Part of a small language model's weights.
Size: width 320, 5 heads of 64 (1 for keys and values), MLP 1600 ReLU, vocabulary 8192, 19.1M parameters.
Architecture: RMSNorm before each block, rotary positions, tied embeddings.
Training: a variant of SOAP for these matrices, 795M tokens, 6069 steps.
Each number is 200 + 20 x the weight over its row's rms, rounded and kept within 0 to 999. Layers, rows and columns count from 0. The size before them is the row's rms in percent of the matrix's.

# up: layer 3 MLP up, 1600x320, rms 0.104, rows 1191-1215, columns 192-255
# down: layer 3 MLP down (transposed), 1600x320, rms 0.0991, rows 1191-1214, columns 192-255
up1191,091,192,198,201,181,190,203,196,233,212,157,212,187,197,188,218,174,219,216,220,169,178,189,209,194,146,168,208,189,201,227,169,182,203,194,211,182,224,174,176,204,235,214,228,214,205,218,209,207,209,159,231,225,217,201,221,200,191,235,226,194,213,207,199,200
down1191,095,162,194,209,209,199,177,200,184,167,234,171,194,213,209,209,188,213,204,198,230,221,181,242,166,193,171,190,186,189,171,169,204,176,243,228,203,205,152,249,229,196,232,205,172,204,161,207,186,183,231,201,208,219,170,217,223,213,170,191,201,209,218,238,200
up1192,102,174,204,217,199,213,237,191,188,208,197,217,172,200,186,189,226,188,205,206,243,204,155,189,202,197,160,219,178,208,215,189,212,169,218,205,208,196,190,200,217,200,227,193,231,178,218,184,171,203,222,184,226,231,175,213,214,206,191,187,204,226,179,193,186
down1192,117,191,212,209,215,209,197,208,190,183,221,235,235,236,204,206,197,205,192,181,210,232,192,185,206,186,190,213,184,205,213,151,207,225,199,193,215,157,169,172,202,194,231,179,163,231,188,225,180,227,208,220,184,217,212,209,208,206,198,207,188,239,172,214,223
up1193,146,198,208,208,201,190,188,215,180,206,190,220,173,180,178,189,252,164,200,178,187,213,254,152,199,175,187,221,192,207,158,207,160,189,194,209,187,192,178,217,197,197,182,217,185,180,216,217,221,184,201,180,199,214,215,200,224,217,167,213,186,236,201,182,223
down1193,130,195,213,211,234,189,190,226,189,220,190,204,215,188,181,195,213,188,208,225,198,176,220,215,189,205,160,173,194,203,177,170,204,195,194,194,188,206,230,196,189,180,201,169,196,172,186,190,231,197,195,198,201,207,180,206,226,199,186,197,190,203,182,173,179
up1194,099,188,213,197,184,191,180,208,231,239,206,170,211,190,212,195,198,194,207,202,216,213,204,218,246,200,171,197,180,186,206,213,239,183,224,232,201,157,226,209,173,207,197,186,129,173,145,191,204,196,167,160,210,204,202,224,186,193,209,210,198,193,169,211,209
down1194,101,158,206,218,186,198,208,235,222,200,226,173,186,211,226,209,164,229,206,189,205,190,194,231,206,153,226,174,183,228,187,193,215,160,197,217,235,213,199,170,189,186,203,230,204,199,211,208,192,204,192,221,177,190,198,198,198,182,220,215,217,201,195,192,226
up1195,095,205,201,225,195,205,208,198,186,185,218,199,216,176,175,219,219,213,204,207,230,220,212,204,228,194,220,189,175,161,200,214,211,220,239,226,206,195,203,186,166,190,199,211,199,189,238,197,175,211,220,177,235,196,203,184,184,228,195,186,180,248,224,215,181
down1195,100,173,196,192,240,218,181,183,229,228,206,197,196,198,218,157,180,197,205,203,220,202,187,190,195,188,199,149,217,224,165,169,168,180,221,188,215,221,213,191,214,231,219,218,228,229,174,190,193,158,226,254,188,220,174,235,230,202,189,199,213,235,206,190,215
up1196,093,229,192,189,200,210,187,210,227,170,204,203,192,198,202,235,197,226,194,149,204,256,227,217,195,188,202,205,230,191,217,224,158,175,190,192,181,198,207,200,223,195,170,200,220,193,204,210,180,236,244,215,200,199,175,237,234,222,220,217,204,193,190,176,186
down1196,096,220,213,217,212,210,200,197,206,194,216,181,204,226,193,180,195,193,176,206,190,214,181,176,236,192,189,204,220,169,208,225,177,212,218,222,177,227,184,198,226,234,214,194,227,158,184,211,202,206,189,229,193,189,214,245,206,193,201,195,258,178,190,263,213
up1197,096,215,217,232,178,221,169,211,194,203,214,215,203,156,202,211,236,227,193,161,191,180,191,201,181,215,177,178,168,200,201,200,213,213,192,188,213,160,219,204,191,228,232,226,196,210,205,223,206,218,191,192,179,182,201,185,194,209,199,200,213,213,205,233,221
down1197,102,222,226,236,156,182,199,197,185,193,205,209,238,210,163,221,202,180,205,198,194,221,198,190,209,226,241,195,221,233,222,196,197,208,192,221,183,195,197,262,195,212,200,208,222,168,197,212,176,199,198,199,206,180,223,222,227,204,186,220,201,209,156,187,175
up1198,101,217,200,202,187,184,220,177,211,178,180,187,187,182,209,171,211,194,214,223,215,181,230,213,220,174,218,195,187,206,190,196,199,232,195,228,208,185,219,208,204,225,197,181,199,229,207,180,173,214,186,210,206,171,198,204,173,217,236,207,172,181,244,187,218
down1198,102,212,164,196,203,202,194,195,188,225,205,184,227,209,202,234,177,199,205,214,205,221,211,173,212,194,204,201,193,200,201,201,228,196,229,218,167,192,241,195,181,181,184,186,178,200,159,224,188,201,166,182,215,194,168,203,225,218,154,214,219,215,204,184,205
up1199,092,196,228,186,211,201,227,213,189,192,190,167,173,206,189,216,159,216,214,192,207,182,218,182,206,170,197,195,242,199,192,175,178,201,192,226,182,212,189,208,227,206,198,170,145,194,200,266,206,222,218,175,225,193,185,190,252,211,233,211,211,199,193,171,152
down1199,097,213,186,208,201,180,200,166,168,196,166,197,208,239,211,228,226,198,233,213,191,200,185,193,215,226,210,209,223,191,216,183,202,199,203,194,219,204,194,187,245,216,191,165,202,212,218,217,175,216,184,182,193,149,193,212,200,204,233,208,200,190,197,199,213
up1200,101,203,221,199,205,152,190,212,215,174,205,186,204,186,239,203,189,165,209,215,203,187,175,237,228,212,176,222,212,204,203,192,217,180,228,191,221,201,179,166,254,201,190,216,216,174,207,238,213,183,161,197,176,174,214,201,188,216,148,215,214,217,205,181,211
down1200,099,249,204,188,178,208,173,196,179,193,198,194,213,239,175,207,185,206,205,219,221,195,196,206,236,203,204,212,196,202,202,185,178,212,219,207,194,214,225,160,184,193,200,178,176,267,196,210,200,148,215,196,209,199,206,204,192,221,203,222,201,161,170,214,205
up1201,094,214,192,210,166,193,197,139,205,186,193,204,170,181,205,197,168,224,232,210,189,178,195,231,199,217,179,186,201,203,212,219,212,179,172,191,208,235,151,192,192,194,205,207,210,228,215,223,166,200,195,202,223,188,216,152,180,177,176,217,225,209,206,200,178
down1201,098,240,201,238,209,208,196,209,186,200,180,188,194,174,184,189,216,201,182,188,198,204,228,202,183,206,198,210,182,200,197,231,179,213,178,198,194,178,238,194,181,194,222,243,167,195,215,254,208,239,216,177,222,199,214,182,230,206,207,213,142,167,157,215,169
up1202,094,220,194,178,220,212,186,226,212,228,180,201,163,183,185,187,204,218,197,245,187,183,231,192,187,214,203,202,190,238,218,230,220,173,170,191,214,206,173,207,206,188,181,217,187,206,212,181,156,180,211,188,193,240,213,176,195,208,231,200,195,250,203,177,236
down1202,103,222,195,206,209,202,205,209,201,183,219,255,173,212,218,201,202,194,204,206,195,252,205,183,225,226,224,137,203,209,215,201,186,181,189,236,199,187,245,205,207,200,189,197,253,188,221,172,206,195,235,192,228,184,197,196,219,195,200,183,220,198,141,195,151
up1203,104,192,178,173,180,195,206,218,195,224,180,240,185,193,186,169,212,234,207,205,180,224,186,196,176,218,181,186,212,185,189,182,202,204,188,154,201,227,216,233,203,180,246,182,224,221,170,206,229,204,213,219,146,201,192,220,186,172,161,210,197,181,204,187,222
down1203,101,174,187,235,215,203,239,214,228,189,234,217,191,195,206,203,169,226,210,208,186,164,167,188,198,223,253,172,188,207,205,216,171,194,199,197,211,215,214,191,166,234,192,200,189,194,211,204,208,189,192,192,203,194,193,214,191,215,233,201,186,138,182,213,192
up1204,101,177,189,188,195,190,185,196,214,222,217,208,169,206,250,198,192,200,179,176,183,192,209,229,190,204,204,202,192,195,190,195,198,201,184,193,211,212,186,226,168,180,178,187,218,225,150,177,190,176,157,219,209,215,185,155,224,213,174,214,200,168,155,188,211
down1204,090,215,191,207,216,186,182,230,188,189,196,193,210,197,148,172,206,220,254,157,219,217,218,211,208,199,219,206,204,195,184,185,204,177,175,201,203,201,218,167,155,222,229,212,129,201,242,202,193,153,225,184,197,191,190,257,193,190,190,193,190,183,193,184,207
up1205,096,225,209,207,198,164,231,227,197,185,207,208,205,215,201,231,199,201,151,228,175,238,192,199,205,229,211,206,178,189,191,222,189,186,201,213,194,169,206,176,234,192,194,198,204,181,204,218,177,186,199,210,223,199,205,168,196,201,187,157,220,183,189,198,263
down1205,099,226,227,206,223,221,170,207,183,237,208,200,192,185,224,174,212,204,193,228,166,191,204,207,220,219,209,197,180,219,207,206,184,180,195,198,197,193,192,212,194,219,198,182,182,198,212,202,205,204,222,209,198,192,194,211,165,200,197,207,219,204,218,189,223
up1206,097,189,189,225,192,212,186,208,219,210,201,214,208,171,189,170,205,221,224,206,209,200,191,194,195,240,218,206,197,200,234,227,246,204,190,222,202,223,207,182,225,223,187,220,222,204,172,160,173,187,192,180,195,193,171,200,170,210,158,223,207,192,193,214,206
down1206,097,205,207,202,214,233,160,221,186,189,183,174,198,189,217,237,226,193,206,233,199,200,198,200,200,162,187,149,229,164,207,212,205,193,210,202,178,221,204,203,191,169,200,217,184,222,218,187,217,186,187,221,206,190,198,196,219,214,200,159,210,184,204,173,177
up1207,102,232,184,189,226,206,221,210,214,223,199,204,201,181,237,217,205,168,197,240,195,189,186,212,197,211,204,197,185,194,223,197,226,209,222,212,166,216,197,207,220,205,169,202,219,200,208,199,229,193,203,177,180,166,169,179,221,193,219,198,192,221,217,181,211
down1207,102,181,190,216,173,200,193,202,212,220,193,197,191,215,201,214,163,165,234,202,187,158,183,182,169,204,239,199,228,205,165,183,165,216,233,185,206,222,198,216,145,195,206,164,215,189,217,181,176,198,203,215,215,194,194,199,192,165,188,173,185,181,179,180,196
up1208,100,226,211,188,211,175,203,228,221,265,157,187,156,183,173,209,205,220,187,209,193,193,211,204,195,136,195,202,191,185,187,184,173,226,202,186,187,220,217,176,207,205,192,188,185,187,186,204,213,217,175,204,181,169,180,197,196,178,198,177,195,180,180,184,230
down1208,094,146,194,201,202,230,197,172,197,178,212,215,221,208,211,196,213,180,201,175,188,221,214,179,168,210,216,230,200,144,204,225,214,187,244,212,176,219,163,183,214,217,223,197,190,214,228,188,163,189,248,190,199,192,206,172,182,182,212,209,196,192,201,207,168
up1209,103,198,189,191,199,194,204,216,173,214,221,230,184,231,213,197,241,181,203,221,249,208,178,181,205,182,192,201,224,179,221,207,221,184,196,189,186,219,188,197,183,221,219,189,200,181,221,208,207,166,207,237,182,204,193,205,193,189,190,209,184,151,194,195,151
down1209,106,227,209,182,197,172,219,200,174,199,215,216,212,167,177,188,206,205,214,232,179,179,168,204,198,191,194,204,208,226,201,203,207,219,181,193,214,203,168,230,189,233,182,167,232,199,243,171,213,176,195,191,188,206,179,204,178,158,193,214,210,198,194,197,230
up1210,109,204,226,197,181,202,220,216,206,221,223,171,179,175,184,174,203,192,181,222,201,198,202,169,193,178,135,160,169,219,218,207,210,201,193,209,181,199,197,195,241,209,203,204,179,212,162,210,208,213,193,182,187,185,209,194,193,197,202,188,180,180,185,177,166
down1210,104,200,169,228,219,210,202,188,212,193,180,196,188,214,211,193,213,191,224,207,219,210,254,185,183,215,198,170,240,197,225,196,199,197,223,192,193,206,242,165,205,159,192,223,179,213,197,188,194,237,221,180,235,196,215,190,181,193,233,134,184,211,173,200,201
up1211,102,233,208,186,176,195,205,245,190,179,205,189,173,188,197,203,178,181,216,173,207,181,221,236,216,204,204,190,211,214,212,198,204,173,185,235,207,163,164,216,213,197,202,202,191,212,155,213,179,215,237,203,186,235,207,197,205,177,194,183,186,192,186,227,202
down1211,112,206,199,202,208,197,191,177,192,257,229,188,202,193,214,200,164,228,200,203,172,209,190,216,212,211,238,208,227,172,213,221,203,215,224,174,221,205,224,196,197,217,203,188,238,187,198,213,181,179,195,202,223,191,166,215,217,169,188,144,207,188,175,206,240
up1212,097,258,183,190,156,184,186,174,201,186,221,226,199,194,193,224,218,198,202,217,212,231,185,241,204,208,157,203,220,223,139,215,207,208,196,190,206,207,149,160,212,182,256,198,201,195,188,217,180,220,237,211,211,197,187,181,239,188,186,218,200,195,199,219,189
down1212,092,208,216,220,182,176,230,218,207,216,226,198,214,223,224,205,218,179,209,206,220,168,221,193,191,200,221,204,184,195,211,233,191,230,208,190,216,202,208,239,218,176,186,166,217,215,209,242,190,192,237,143,196,213,211,233,188,178,201,204,182,221,156,182,193
up1213,098,193,202,241,179,197,208,209,207,194,175,190,197,200,221,232,214,168,222,198,200,209,205,216,218,184,217,194,227,163,167,216,209,217,235,220,218,224,171,214,192,200,216,223,173,194,200,173,198,222,218,194,197,193,196,165,206,219,192,205,230,201,166,181,214
down1213,100,176,199,219,178,191,245,230,186,198,186,196,193,213,227,217,226,176,174,162,227,199,210,159,194,204,232,168,195,256,211,182,165,210,188,220,240,213,211,225,227,209,179,211,233,178,218,193,176,201,172,210,184,226,242,171,183,194,213,209,193,236,209,210,227
up1214,111,230,238,232,207,213,163,191,228,162,215,208,197,168,172,233,199,199,242,236,220,189,209,205,220,207,183,192,190,224,175,193,195,155,175,213,211,211,191,203,200,187,187,176,189,173,213,238,208,181,162,195,192,212,241,177,200,210,226,206,183,192,205,204,231
down1214,114,216,182,182,181,231,224,178,160,228,193,200,184,223,185,202,255,213,173,194,233,172,209,206,232,225,173,224,174,197,196,214,230,181,193,226,232,224,184,207,223,185,173,230,189,213,202,200,221,172,200,190,213,209,213,190,178,201,202,211,202,195,186,203,192
up1215,096,207,235,180,198,216,206,239,199,180,202,217,197,201,196,169,215,199,209,198,185,194,228,179,206,200,225,207,191,190,165,175,224,218,169,200,220,207,223,195,186,173,215,219,189,223,181,243,176,178,208,188,208,176,199,182,177,188,180,207,245,178,200,264,180